Part of a small language model's weights: vocabulary 4096.
Each number is 200 + 40 x the weight over its row's rms, rounded and kept within 0 to 999. Layers, rows and columns count from 0. The size before them is the row's rms in percent of the matrix's.

# layer 10 attention value, 64x64, rms 0.15, rows 35-63, columns 0-63
116,189,205,225,193,162,228,205,197,185,85,197,213,160,245,227,249,222,178,152,253,197,190,210,167,201,182,260,242,194,258,254,222,198,204,228,257,155,184,220,294,232,176,244,176,245,217,161,164,217,147,217,244,265,113,215,291,175,218,154,140,162,196,208,175
083,135,198,212,127,184,217,204,221,210,203,224,178,224,243,183,205,188,272,168,178,208,163,198,162,176,205,188,167,192,231,146,195,214,233,114,150,194,176,239,139,178,223,117,223,311,195,166,146,216,202,240,259,217,270,159,168,210,282,165,232,246,143,150,200
083,201,139,154,202,227,178,211,253,225,211,250,239,146,215,212,201,191,247,225,261,193,262,242,191,235,199,244,175,171,226,125,148,209,142,240,192,179,190,159,209,209,162,144,95,149,187,237,248,189,201,192,202,255,223,120,185,219,227,213,176,78,192,161,188
116,160,245,229,279,237,221,218,199,208,292,142,170,201,133,216,182,196,135,163,132,164,153,242,257,171,166,182,288,170,199,202,234,195,215,243,169,226,135,196,226,235,287,201,229,213,132,172,171,171,217,180,233,254,224,187,180,183,214,218,228,246,223,232,264
116,242,239,204,243,209,200,267,244,171,256,242,219,253,246,176,207,217,211,254,130,203,210,202,202,270,262,196,192,145,160,191,223,169,202,227,211,154,172,188,238,259,255,265,254,298,158,197,239,242,172,179,164,223,235,189,136,243,201,225,257,142,197,196,269
090,213,173,241,152,163,243,221,220,161,256,145,218,165,127,144,237,167,214,231,75,205,194,151,212,252,189,193,253,190,199,225,280,213,126,229,264,168,221,221,177,205,178,249,185,171,158,184,178,138,239,196,211,187,144,201,212,169,130,242,240,206,154,208,238
102,206,209,225,243,176,192,277,190,180,237,139,230,163,238,198,289,201,107,164,164,123,212,218,201,204,187,186,144,170,209,277,196,197,225,178,163,235,222,173,128,181,207,196,222,238,188,233,204,266,197,246,211,238,249,162,106,184,183,182,234,176,150,177,288
103,274,185,257,196,148,287,188,205,246,188,139,187,205,180,206,160,230,178,195,160,94,200,239,222,209,177,199,228,199,247,164,247,174,191,160,134,165,213,243,143,257,205,142,149,230,229,117,214,198,183,204,210,249,158,149,212,268,168,149,226,174,246,200,231
091,231,137,202,163,204,174,186,163,231,224,213,226,218,282,149,162,230,267,194,162,206,215,201,313,171,156,150,219,168,207,202,186,270,206,186,237,197,316,223,208,207,115,180,155,205,147,223,230,210,210,157,282,203,180,254,221,196,213,244,161,241,223,218,194
095,223,218,149,183,171,164,185,167,214,169,227,179,241,225,267,197,257,188,131,254,164,165,163,188,117,230,140,174,246,163,149,181,180,233,214,202,150,181,177,226,183,155,215,122,220,195,229,141,213,215,268,172,233,183,181,203,305,182,228,138,121,232,168,160
094,185,261,177,253,141,240,127,192,225,169,162,191,246,218,228,212,200,155,182,241,169,240,261,139,231,163,175,219,201,222,250,217,249,162,161,303,181,196,188,222,206,154,209,222,210,164,159,248,253,203,212,155,254,207,192,200,126,221,119,160,281,173,207,260
091,196,158,250,202,190,221,175,229,223,245,162,242,213,284,192,155,165,131,215,222,227,189,162,208,257,183,224,197,167,140,205,193,275,166,148,194,200,200,180,179,292,264,215,207,206,192,185,172,205,124,218,230,211,190,239,161,253,279,157,235,139,136,122,249
088,233,185,174,189,240,186,128,161,185,181,229,182,165,200,193,235,187,205,137,178,188,248,174,203,207,211,253,176,212,231,287,254,108,210,177,262,194,209,186,258,265,143,153,188,246,207,180,164,241,155,167,174,222,205,175,196,188,111,313,167,173,183,227,264
091,199,159,200,227,211,243,259,207,295,233,134,254,227,216,194,249,189,171,155,252,218,153,295,237,220,232,195,170,184,230,204,222,187,171,191,164,193,230,166,217,210,239,239,108,239,272,219,114,160,222,180,269,179,185,215,214,237,193,251,124,172,210,164,199
111,208,217,199,127,191,189,185,174,232,287,172,147,286,205,311,239,224,232,210,188,183,172,229,181,186,201,243,199,219,181,200,218,163,302,169,236,225,211,226,157,169,230,185,145,162,220,278,146,227,263,215,181,171,199,179,272,253,264,223,163,207,233,202,188
112,117,244,203,215,208,185,261,188,283,203,185,205,160,233,243,209,204,237,131,231,226,177,257,185,250,174,157,194,179,220,180,212,171,186,252,205,240,230,274,298,157,174,181,233,231,210,208,226,224,121,160,193,156,166,214,283,281,228,175,254,237,199,188,168
096,218,148,202,174,179,235,165,222,250,240,202,211,143,153,215,165,195,167,252,241,188,200,130,234,213,139,196,273,261,199,148,202,263,187,158,136,201,291,162,251,170,159,124,221,185,177,161,240,232,209,291,223,239,197,228,147,191,198,190,202,241,147,225,237
091,140,171,232,207,209,251,198,220,200,166,216,211,202,216,180,171,230,180,132,208,175,230,235,257,218,217,270,158,191,204,215,241,249,95,189,227,199,196,149,267,181,192,113,145,148,196,173,221,192,162,214,229,211,169,295,188,192,196,252,119,159,288,234,188
078,135,226,157,225,240,145,182,153,303,172,220,221,277,236,188,180,187,186,154,295,126,189,263,243,149,170,171,163,262,177,221,187,201,150,167,151,163,180,240,209,207,190,237,134,182,192,217,192,138,181,179,200,215,215,189,227,222,153,166,262,249,220,165,172
102,197,148,155,225,178,165,158,192,228,185,199,131,229,253,175,227,270,168,194,232,103,206,198,250,139,212,276,114,271,239,209,148,191,260,210,216,184,207,261,159,175,192,203,118,192,195,232,202,203,202,211,149,219,218,254,188,215,253,123,217,225,191,176,156
115,234,149,159,162,182,155,251,269,163,196,210,185,215,232,199,129,218,269,164,154,264,244,188,156,200,264,206,182,147,268,165,126,193,176,194,204,194,202,179,196,108,179,165,186,208,154,174,256,167,161,202,265,267,211,195,171,262,229,151,218,249,209,146,206
126,173,213,220,158,181,226,175,208,259,206,191,187,216,182,229,160,222,209,163,136,236,279,151,146,238,116,167,212,220,203,123,194,193,119,173,149,198,187,205,120,226,210,118,123,217,213,119,249,239,250,214,169,181,209,179,240,201,162,177,191,225,182,226,273
100,225,299,173,217,214,179,165,188,184,239,160,202,170,200,153,189,188,224,196,137,166,213,154,143,250,236,212,222,139,237,194,150,185,212,177,121,227,175,176,156,142,243,201,286,163,220,184,217,151,178,90,166,174,255,181,154,182,143,171,222,185,197,196,124
093,194,184,147,210,177,233,221,196,168,191,187,237,165,194,268,193,241,240,237,180,205,191,177,188,248,160,131,235,130,243,301,205,226,258,133,145,269,178,180,201,121,200,159,204,169,160,155,185,207,163,198,224,194,195,188,218,104,192,207,214,194,126,247,279
088,197,208,198,149,189,183,234,166,141,240,240,273,224,207,274,202,248,248,228,221,187,264,251,144,164,213,234,137,242,187,150,168,139,227,153,183,234,237,227,216,232,193,189,198,193,223,230,229,118,237,253,200,153,165,308,208,163,163,219,129,212,244,225,184
117,243,199,196,158,218,243,243,256,152,175,250,194,201,207,146,268,134,234,170,173,165,238,204,224,162,280,297,211,200,251,196,240,125,203,166,218,176,192,179,229,234,226,221,226,132,223,124,196,179,232,234,196,147,175,202,259,143,187,286,202,205,250,231,203
104,238,173,225,224,180,174,158,228,234,149,160,151,101,248,228,172,159,220,135,224,198,214,274,158,196,219,193,220,232,254,185,194,200,242,136,264,168,203,257,201,151,135,197,136,222,231,167,180,204,161,169,141,197,212,173,269,255,211,175,110,208,197,212,252
106,214,219,192,206,273,217,257,188,199,196,212,226,185,170,223,213,192,165,295,213,148,154,230,197,225,217,226,195,189,94,214,287,202,232,162,204,213,236,170,252,166,305,212,260,164,189,197,167,211,170,163,206,115,257,209,168,148,204,180,233,205,152,279,212
073,255,237,126,268,195,230,179,157,223,201,185,216,242,295,133,191,220,198,200,239,189,192,224,208,203,157,206,112,248,208,195,273,143,250,168,201,182,254,197,167,196,198,146,232,207,205,106,229,244,224,154,147,256,216,179,229,279,195,191,208,243,200,171,154
# layer 10 attention output (transposed), 64x64, rms 0.124, rows 35-63, columns 0-63
114,190,141,204,210,141,159,179,176,153,196,164,186,164,148,205,212,171,157,200,205,190,240,203,247,238,209,134,162,219,190,172,114,216,219,236,172,145,238,180,82,130,145,128,239,154,198,253,211,226,179,156,132,202,221,146,200,236,223,155,192,156,258,179,217
090,263,323,143,239,220,148,159,171,144,196,153,197,239,214,182,208,181,220,217,187,141,218,257,178,117,149,127,232,214,210,190,159,194,208,242,207,238,189,157,252,227,216,156,163,120,216,186,228,241,154,232,146,239,215,212,217,190,142,232,221,228,208,249,172
084,224,176,211,136,186,196,189,117,187,204,209,202,207,238,193,208,217,166,174,172,285,294,104,214,282,236,232,221,234,178,246,212,208,262,197,254,152,236,176,183,210,262,218,242,192,228,170,123,168,215,231,191,170,197,199,274,220,222,150,197,270,247,229,165
116,243,257,194,209,154,204,191,284,241,168,315,176,252,251,129,255,223,258,227,177,195,189,232,236,176,200,120,215,235,192,137,245,212,188,152,181,206,253,192,177,252,232,230,158,220,206,207,220,237,207,165,232,169,248,196,183,210,249,171,192,228,108,233,239
110,162,204,184,223,156,178,92,212,198,265,235,187,178,237,208,216,235,240,234,189,195,174,254,259,135,227,175,190,260,122,227,215,145,105,185,167,181,232,177,186,215,228,214,151,170,218,176,88,167,187,206,255,222,238,226,202,187,215,175,254,227,201,200,126
089,189,166,266,304,202,206,237,214,254,243,257,226,122,216,265,142,239,165,225,215,170,163,202,159,156,179,202,184,189,207,180,229,196,219,221,117,207,264,218,224,252,160,225,245,198,268,170,254,224,200,142,195,118,245,194,163,199,219,233,241,181,242,174,246
106,180,237,239,272,185,187,185,232,215,218,313,131,235,167,197,227,201,279,196,170,205,221,237,178,162,190,217,126,196,186,177,203,303,216,258,222,188,206,269,182,245,238,187,181,185,140,212,154,222,143,246,168,247,202,246,260,159,181,177,245,215,163,249,198
100,257,182,177,215,128,198,241,154,226,251,182,118,145,230,164,231,214,223,214,207,194,141,291,215,215,228,155,131,174,184,154,225,215,172,121,127,197,167,170,182,291,219,205,174,250,188,173,265,189,175,203,149,218,203,183,236,189,203,258,186,187,247,266,222
090,187,258,244,158,272,242,244,170,270,186,205,200,151,154,217,242,157,160,207,256,184,223,176,114,250,176,148,188,105,225,224,212,173,193,198,196,173,225,179,259,190,192,254,177,209,183,229,234,142,243,233,184,128,264,171,206,194,207,195,244,182,264,206,281
086,152,222,209,153,231,196,178,149,117,259,122,127,230,282,183,191,184,186,210,220,198,231,228,279,268,189,218,177,162,167,184,195,166,201,223,227,225,224,227,211,116,275,274,200,163,186,215,301,215,178,198,207,196,194,166,212,201,160,153,153,244,180,231,199
098,304,261,190,195,151,149,212,176,142,134,253,207,143,184,171,196,157,264,233,189,213,142,179,180,221,210,201,212,220,181,111,134,216,189,217,171,220,149,247,205,97,186,148,239,179,161,222,134,228,194,207,189,223,243,208,204,248,246,187,207,166,207,228,255
093,215,244,194,193,187,145,221,222,265,202,262,238,206,155,233,215,249,169,276,107,211,221,282,179,210,271,175,151,255,222,276,136,208,195,243,214,191,199,120,206,252,182,202,239,209,248,168,148,222,199,267,245,171,215,180,225,212,164,171,152,207,226,245,221
100,148,184,158,179,218,195,272,173,176,229,216,202,216,190,209,249,148,244,207,233,175,169,208,153,259,181,190,250,189,106,178,134,191,135,236,199,115,190,299,161,254,213,196,211,190,153,169,195,206,146,152,189,175,202,222,207,185,287,214,253,119,225,168,176
088,173,123,216,198,211,282,174,203,208,272,233,177,192,203,195,151,225,229,230,191,217,244,182,181,240,208,191,180,197,183,212,116,205,219,160,195,264,177,187,190,300,211,247,194,166,197,266,231,179,215,234,167,116,199,146,217,179,213,193,149,181,266,327,221
100,198,211,187,189,177,230,281,189,104,195,220,187,197,177,205,234,235,177,251,258,116,221,172,222,211,171,249,203,142,246,169,207,192,262,177,189,226,189,220,253,191,262,235,210,195,193,225,212,191,159,259,195,149,184,156,136,226,172,205,110,253,111,257,139
108,200,170,177,193,249,221,198,183,116,240,186,254,139,207,186,223,140,272,219,254,180,274,195,137,171,252,182,232,226,180,248,234,255,211,242,217,196,206,213,138,142,140,141,131,244,223,247,204,236,279,182,166,175,208,188,237,182,201,202,235,281,223,235,218
097,295,263,230,169,211,204,191,186,230,114,122,189,254,229,234,206,201,206,224,257,262,136,235,158,177,199,254,154,205,251,216,212,235,157,212,242,242,223,238,232,253,214,212,202,229,198,137,238,247,228,222,204,137,153,201,177,189,240,171,171,231,233,171,291
086,261,143,234,176,196,274,284,144,226,249,157,161,248,105,153,214,189,162,201,143,249,184,169,184,266,194,180,249,190,173,184,165,208,119,209,173,118,133,191,194,203,153,180,211,193,224,250,198,183,183,190,178,160,228,221,188,196,238,198,131,221,243,186,246
074,238,206,184,189,229,180,205,217,190,233,197,227,162,243,144,191,113,241,182,126,162,236,153,158,201,260,152,188,159,124,158,157,131,250,244,235,287,167,156,185,159,246,259,193,224,135,221,181,192,197,218,197,235,230,160,221,140,226,270,164,173,233,197,225
108,169,211,231,256,177,148,271,157,168,166,209,244,230,198,178,251,181,168,214,199,245,231,218,191,247,105,208,204,155,245,155,155,182,289,223,197,227,201,166,168,160,295,222,189,186,203,202,148,212,207,233,149,338,208,170,174,180,175,223,180,194,192,243,185
123,190,272,202,271,156,197,193,160,201,120,131,167,281,246,161,158,168,155,200,239,219,239,182,100,186,186,161,204,194,188,222,172,141,171,168,197,139,221,154,230,146,202,229,155,197,234,209,196,178,216,247,194,221,213,241,267,224,125,166,208,235,221,219,125
112,273,207,188,174,162,165,245,110,202,216,159,214,137,178,152,128,185,210,159,204,178,129,199,162,237,217,219,199,183,201,215,228,178,170,194,166,223,182,107,249,232,143,150,195,240,143,147,243,190,121,221,157,202,209,158,276,170,262,215,215,242,148,200,181
107,195,144,186,202,166,147,158,234,222,206,200,192,275,204,218,177,225,249,105,228,174,183,194,227,136,211,220,218,176,142,139,218,228,203,173,200,172,86,162,198,185,152,169,177,211,251,145,103,166,239,176,238,176,158,249,219,224,196,201,243,204,118,174,156
087,247,232,158,220,161,171,186,252,195,163,173,161,215,104,145,239,154,256,210,263,225,222,263,109,125,211,181,156,166,202,180,232,256,209,171,192,173,202,223,213,250,146,216,300,184,125,271,170,204,170,180,210,187,200,205,197,244,220,193,239,161,198,188,175
095,201,131,183,209,188,319,244,175,263,258,206,132,240,228,284,237,213,139,207,276,226,190,161,215,209,166,222,240,182,203,253,246,212,203,278,238,250,195,221,249,206,194,201,220,240,191,249,150,181,212,150,172,216,190,230,183,180,250,221,131,176,217,229,157
124,225,186,211,170,198,267,247,211,226,201,198,178,238,211,240,186,176,181,193,199,160,163,185,230,190,157,195,249,209,145,172,167,188,215,208,231,146,216,232,173,272,215,209,193,233,339,269,268,198,146,161,195,208,179,219,115,234,205,300,264,158,251,180,185
101,155,187,135,202,156,190,259,146,115,115,210,215,140,240,174,172,187,231,238,218,178,189,184,222,271,210,194,219,163,106,164,174,257,233,182,196,135,162,227,184,246,136,135,225,167,199,223,237,218,254,221,181,233,270,143,225,190,213,213,223,213,223,248,164
096,218,175,149,218,148,220,139,253,214,179,227,233,227,135,263,278,170,287,262,184,197,117,183,247,130,231,222,163,198,237,212,191,193,180,154,220,238,197,231,185,252,194,192,226,185,188,223,163,192,230,197,198,151,173,212,96,175,191,237,158,229,173,112,176
081,227,130,230,137,159,143,154,114,137,228,183,231,200,224,204,193,162,263,238,232,154,147,246,188,217,161,198,245,169,183,249,216,145,201,243,227,194,87,280,169,179,229,224,189,218,193,149,167,205,193,213,190,234,209,178,230,228,127,241,203,145,186,246,186
# layer 10 MLP up, 256x64, rms 0.139, rows 0-25, columns 0-63
112,212,163,202,224,275,193,189,166,191,227,227,270,227,248,163,170,196,161,288,184,232,184,170,267,141,144,199,147,180,243,182,240,225,204,211,223,191,181,232,182,254,214,146,144,305,263,210,226,220,192,213,245,160,198,129,212,186,232,162,262,212,212,128,244
102,242,210,153,200,190,164,185,152,226,266,232,187,272,167,78,187,162,198,269,188,184,186,194,217,140,193,256,215,146,165,175,166,165,145,229,184,268,242,256,192,190,254,210,282,246,186,182,212,128,199,282,217,159,224,208,188,189,169,225,243,199,216,174,189
105,180,240,231,133,234,313,153,210,236,163,247,166,211,282,228,226,225,247,194,218,188,217,170,141,196,159,193,102,240,149,203,174,177,169,216,197,237,228,193,171,192,194,182,224,310,227,229,224,226,156,195,198,221,249,250,207,149,201,164,174,242,160,137,182
094,166,186,80,180,180,224,178,208,172,200,216,230,240,194,265,184,203,226,187,175,213,137,158,278,312,169,195,129,204,214,120,181,191,217,211,180,181,255,290,231,201,188,211,241,198,233,137,205,195,234,157,255,225,204,184,179,178,254,194,264,189,244,218,199
099,150,162,166,219,210,225,152,174,187,100,175,206,182,162,191,188,175,273,211,186,223,120,319,214,164,228,204,259,201,246,185,154,242,204,119,179,142,155,186,156,215,150,222,254,248,208,208,206,193,181,280,180,171,218,134,146,187,205,161,186,212,216,196,218
105,230,266,226,159,199,235,245,234,178,194,162,234,235,111,256,183,194,182,184,172,164,153,196,155,174,109,182,121,235,148,219,222,224,255,178,181,207,214,176,171,195,225,194,179,174,138,129,141,223,225,259,203,160,224,192,181,246,199,220,218,310,168,223,260
106,167,142,267,218,182,199,203,140,216,154,218,186,196,207,199,204,266,217,189,177,241,185,229,143,180,208,199,228,139,214,218,113,220,227,220,249,232,216,203,169,260,232,197,245,345,235,184,234,162,210,230,253,223,276,131,171,179,202,216,242,254,199,160,166
089,180,179,139,174,181,229,185,157,165,251,207,235,176,262,177,169,240,203,223,200,252,151,232,157,189,223,216,190,180,211,153,57,213,210,211,204,259,253,235,140,212,150,203,139,165,199,238,193,144,208,200,217,153,141,285,206,161,153,134,192,234,234,176,178
082,192,189,184,253,201,239,277,227,166,219,155,223,145,247,162,167,252,231,220,221,199,235,207,196,173,210,156,187,196,230,156,253,112,154,216,199,210,163,153,264,208,163,181,141,193,127,192,203,207,138,269,268,168,214,178,252,268,238,189,281,193,261,213,240
093,234,240,211,227,278,139,237,128,236,227,238,174,157,201,204,196,194,234,221,214,194,155,253,144,88,134,209,227,171,196,220,218,271,186,217,174,183,180,240,172,206,238,189,147,117,219,174,170,201,208,209,201,142,135,182,258,111,229,179,198,208,202,173,143
092,221,214,161,203,169,185,152,168,272,259,207,323,226,210,207,223,182,211,200,185,180,184,173,215,237,148,312,259,265,285,205,180,255,220,123,158,175,209,213,172,215,197,203,214,255,247,196,185,218,124,215,169,208,203,182,164,189,132,196,205,211,164,208,248
097,244,143,223,261,188,183,152,184,198,125,200,183,157,139,152,245,270,187,240,241,139,182,183,162,247,189,192,219,183,153,186,185,252,206,230,210,156,258,181,270,167,200,198,163,171,170,130,163,188,235,213,214,188,132,154,171,182,241,193,278,212,156,293,231
112,207,212,179,235,214,164,248,243,195,187,209,217,116,224,220,250,207,233,291,198,218,223,185,186,250,236,252,133,257,114,229,198,220,144,248,182,182,236,199,209,270,242,193,180,230,251,150,140,140,201,251,253,156,181,205,166,259,214,228,182,211,202,185,109
106,242,234,144,148,180,215,214,215,150,252,162,235,213,207,218,244,227,256,258,204,194,172,205,118,208,202,190,160,205,175,213,189,171,166,294,245,157,175,170,229,201,187,179,280,257,192,222,256,236,108,273,299,189,160,258,183,158,220,189,213,197,224,190,185
094,208,183,117,207,133,233,180,227,211,157,194,228,201,228,221,230,142,169,248,257,202,157,166,187,236,211,148,171,244,255,155,164,274,258,192,178,219,159,250,210,182,127,235,159,203,168,189,142,193,212,177,224,147,160,202,166,117,176,247,261,277,236,249,181
108,263,156,253,167,192,169,184,148,191,164,188,120,188,206,214,216,200,184,129,142,200,258,177,229,202,180,187,261,198,127,213,226,190,176,151,165,188,253,228,162,258,215,207,159,216,191,86,224,200,258,279,166,224,228,209,160,242,233,243,149,256,243,193,238
095,116,203,260,182,193,208,123,139,165,123,237,196,221,214,249,277,140,174,228,228,161,140,176,183,138,191,245,169,199,170,159,204,231,262,188,221,286,202,228,200,194,235,224,207,158,214,174,159,207,211,219,276,159,177,136,153,211,256,203,176,233,174,172,156
092,202,183,208,203,124,193,193,256,179,215,122,146,267,207,192,256,215,203,185,121,195,232,177,254,214,246,207,210,161,171,210,220,204,231,224,280,215,207,190,201,279,206,200,203,263,270,280,190,261,183,170,157,160,297,165,205,231,190,247,197,266,160,186,222
092,215,179,189,165,209,181,135,176,255,239,268,208,206,70,220,201,182,191,235,178,159,179,158,165,183,131,239,152,177,237,248,235,163,241,233,195,233,167,223,152,190,195,226,173,173,277,239,125,224,175,155,199,240,202,149,208,220,220,235,267,275,159,197,163
091,258,268,155,193,210,296,245,219,217,228,217,169,244,292,178,223,228,175,183,218,220,247,159,265,125,147,223,218,203,210,211,215,198,249,204,194,145,161,247,158,252,150,219,150,250,263,155,226,219,211,256,211,195,201,231,247,163,166,226,212,225,228,231,124
099,207,170,170,214,176,184,161,251,180,150,199,228,161,164,173,185,203,189,214,179,211,256,165,200,169,278,247,288,245,159,262,163,187,169,239,215,262,195,225,214,262,234,113,174,308,210,257,176,181,197,192,179,160,189,224,185,148,189,190,218,226,297,162,150
100,202,155,227,203,229,168,242,188,157,161,281,243,219,203,249,211,213,226,220,142,233,168,158,187,211,191,172,100,148,123,234,275,193,207,255,212,269,171,232,201,170,188,222,203,228,244,246,108,127,171,187,209,250,166,209,163,243,139,219,200,221,218,158,235
087,206,192,141,205,268,238,189,279,220,243,223,220,260,241,138,199,151,224,237,135,184,256,225,223,184,143,232,248,155,236,126,165,220,237,265,201,152,188,221,174,193,185,196,136,256,240,212,149,209,158,173,173,243,161,235,133,215,213,179,162,129,183,151,185
110,172,172,203,172,210,232,195,203,154,148,219,188,186,129,235,224,226,229,154,261,194,261,241,169,103,153,168,232,167,200,279,179,257,141,220,210,239,207,247,215,191,157,167,148,226,231,139,214,316,202,190,172,260,242,251,220,195,177,199,202,184,210,267,173
091,153,140,230,192,140,241,188,189,115,228,136,247,172,204,213,267,241,187,191,199,149,188,283,182,204,227,206,171,224,137,262,200,202,159,254,185,153,209,264,200,247,106,211,243,176,180,232,202,210,207,242,134,237,193,173,186,213,181,259,185,206,294,181,200
097,115,193,161,203,182,270,194,202,190,263,170,165,226,199,276,201,227,190,215,207,220,247,224,299,181,117,178,196,168,224,202,208,250,160,252,186,177,195,218,225,208,223,295,203,216,225,257,152,116,197,240,220,168,170,231,137,163,178,223,275,143,224,211,198
# layer 10 MLP down (transposed), 256x64, rms 0.2, rows 0-24, columns 0-63
111,154,155,220,258,145,162,130,239,267,201,278,166,144,144,194,163,202,187,186,167,202,244,241,235,136,118,171,197,266,228,244,219,191,139,194,260,183,186,221,128,223,215,140,215,146,151,226,197,238,243,208,199,199,216,188,189,207,209,200,177,125,245,179,245
113,173,169,197,204,264,204,214,264,224,265,201,139,259,170,184,236,177,225,239,222,171,155,157,163,249,171,232,175,291,245,210,163,214,191,185,166,205,145,211,238,160,246,258,217,163,164,216,234,192,284,124,198,149,162,270,145,159,195,229,251,179,192,143,213
090,182,122,206,257,154,140,160,233,232,189,213,223,216,92,184,131,223,254,169,170,218,193,216,227,139,177,177,145,236,236,188,196,141,247,235,108,247,174,151,223,180,260,155,202,190,189,244,163,181,166,251,206,212,208,235,214,176,178,281,144,219,188,176,210
104,129,130,218,207,302,194,147,218,177,235,170,198,265,157,237,207,227,247,150,241,223,184,200,201,206,207,265,225,144,191,139,223,204,211,231,208,222,279,197,222,278,148,179,211,159,186,176,245,220,181,227,200,224,273,166,278,145,179,176,209,160,164,263,214
100,163,191,240,238,220,261,205,206,214,118,309,141,153,270,200,221,155,157,165,241,261,209,207,201,162,236,156,260,170,213,172,117,157,188,267,199,217,183,201,223,190,243,208,162,239,178,219,198,186,233,204,190,247,162,141,266,188,176,249,162,166,197,242,153
094,105,194,181,204,124,156,214,218,242,323,197,168,139,276,238,179,161,163,117,163,240,179,196,177,197,219,239,256,217,248,241,230,214,141,178,210,160,229,211,104,207,198,167,168,212,195,207,224,238,247,166,186,188,189,183,141,208,208,178,171,201,176,232,216
115,220,137,177,240,151,272,129,176,317,156,130,184,209,171,217,197,160,219,211,182,209,194,165,169,140,125,194,223,251,193,203,249,247,164,165,223,198,241,205,132,145,199,156,215,212,233,225,206,237,181,197,179,264,270,150,199,184,208,239,198,167,137,223,163
085,176,210,266,143,238,257,208,187,200,169,233,283,129,191,191,193,237,257,156,231,147,217,232,253,265,224,186,174,140,162,157,199,233,97,192,156,167,231,271,199,218,226,163,247,252,160,145,175,192,184,158,157,156,140,192,236,209,203,216,250,226,197,181,200
079,208,197,139,166,206,211,193,245,135,184,219,148,80,228,211,256,211,180,206,145,255,196,192,218,139,179,133,188,243,175,235,205,221,207,190,271,249,257,279,194,131,215,211,193,166,138,159,210,199,185,202,154,219,229,189,192,136,213,211,190,207,108,224,148
103,137,178,177,209,196,212,159,165,131,226,196,232,201,252,162,103,136,195,248,240,174,157,185,238,230,196,204,167,157,253,186,227,220,199,269,231,271,225,235,240,191,243,165,197,148,227,261,241,178,128,174,297,225,221,193,256,227,140,170,165,211,197,234,192
090,242,158,202,266,128,242,173,186,189,227,186,213,286,140,156,209,151,227,219,212,183,266,195,262,199,258,114,95,142,203,137,162,238,192,205,157,196,167,179,232,182,138,186,203,146,162,187,216,216,185,253,124,199,234,210,237,173,237,198,193,191,224,203,214
100,214,175,183,231,239,300,183,204,219,189,198,230,173,220,204,188,193,182,189,244,205,245,199,149,304,145,232,228,186,157,185,251,206,290,197,213,193,194,207,153,206,222,161,179,351,238,196,235,192,208,203,265,252,154,222,210,208,210,177,117,232,180,208,229
123,177,197,247,205,198,178,257,219,184,158,181,141,160,198,198,206,186,121,238,172,258,176,175,209,252,188,147,130,279,128,243,235,208,206,160,206,111,222,209,174,196,179,215,240,146,195,136,149,188,235,274,165,214,191,279,210,188,157,236,139,169,152,162,225
102,264,208,217,293,145,235,241,229,204,187,193,242,177,268,213,225,208,171,255,149,238,156,209,162,222,132,199,154,94,242,191,232,197,213,191,165,205,182,190,218,241,236,251,186,206,183,203,269,225,191,231,218,215,209,171,240,196,143,99,280,160,185,201,246
106,180,256,170,178,166,223,167,135,199,247,76,229,162,230,202,234,139,228,188,205,189,206,176,240,256,210,198,188,127,211,215,295,262,227,204,183,190,212,207,170,263,155,176,201,131,141,187,214,152,246,248,175,236,161,194,163,250,208,236,164,230,137,198,178
106,210,188,201,235,228,235,159,229,133,192,201,185,174,150,188,216,216,145,132,178,211,215,154,173,218,224,172,264,162,124,289,218,264,327,224,231,228,254,205,172,237,193,228,174,177,159,189,206,158,239,211,232,213,214,124,224,183,125,179,171,258,241,181,200
095,81,229,177,219,239,197,228,201,245,244,185,218,308,162,205,255,259,216,246,179,126,224,147,180,199,183,213,220,178,213,196,216,241,296,185,215,165,206,237,198,247,154,232,152,185,155,261,206,159,227,182,114,216,185,199,236,211,196,239,226,166,146,215,212
098,204,277,203,197,242,266,236,174,228,148,168,267,201,300,208,199,179,191,164,200,238,144,194,145,242,216,248,198,220,220,216,257,239,192,191,176,190,222,186,196,222,200,160,165,199,186,194,215,203,231,263,242,246,175,312,258,196,212,274,313,180,205,217,206
094,239,215,236,217,234,124,194,170,183,204,197,222,283,229,159,164,267,269,182,224,216,191,179,206,171,230,188,223,234,199,176,233,263,106,119,141,174,196,198,155,212,255,149,277,194,174,144,228,229,175,221,209,155,293,234,228,224,178,249,162,205,238,210,214
090,219,81,278,223,250,215,167,180,201,198,183,237,243,250,216,171,149,235,220,139,251,185,209,171,201,186,199,317,176,184,153,138,146,189,170,189,211,139,226,252,210,217,148,176,199,180,241,226,230,196,209,151,241,236,198,184,114,173,210,260,197,187,231,214
081,125,200,268,160,156,200,157,194,175,180,211,184,218,250,256,198,194,327,203,186,190,215,245,141,178,186,182,198,232,250,231,163,247,236,168,203,219,206,172,246,254,179,274,200,281,201,170,196,155,228,197,166,174,187,255,235,222,194,137,216,184,132,280,229
098,150,221,151,152,208,193,188,163,237,211,169,187,217,278,170,195,235,147,183,191,215,211,217,235,264,170,169,229,185,234,201,146,264,209,197,203,224,224,205,266,150,135,160,215,178,161,139,334,277,182,236,180,171,238,172,164,155,236,139,167,233,184,169,234
077,174,196,143,170,180,213,236,172,207,210,178,154,165,220,178,189,197,159,198,178,285,175,215,175,177,247,144,98,143,242,244,263,165,177,164,154,218,240,191,233,201,169,204,241,307,117,232,200,228,173,275,227,161,201,152,209,200,246,214,167,271,165,191,199
123,259,276,188,203,234,182,234,175,179,177,230,139,140,277,152,275,230,176,192,222,141,205,201,195,193,207,180,201,225,201,217,278,302,181,145,174,251,145,151,252,171,235,201,230,253,187,197,185,162,228,184,157,203,281,176,222,219,109,178,191,216,176,208,216
108,180,238,189,188,127,162,188,234,217,260,293,207,228,174,223,206,145,206,155,165,173,197,143,185,238,244,117,218,164,197,237,253,246,148,181,230,152,208,188,161,222,173,147,249,276,189,224,221,211,282,227,130,152,234,156,159,209,143,197,161,198,177,182,247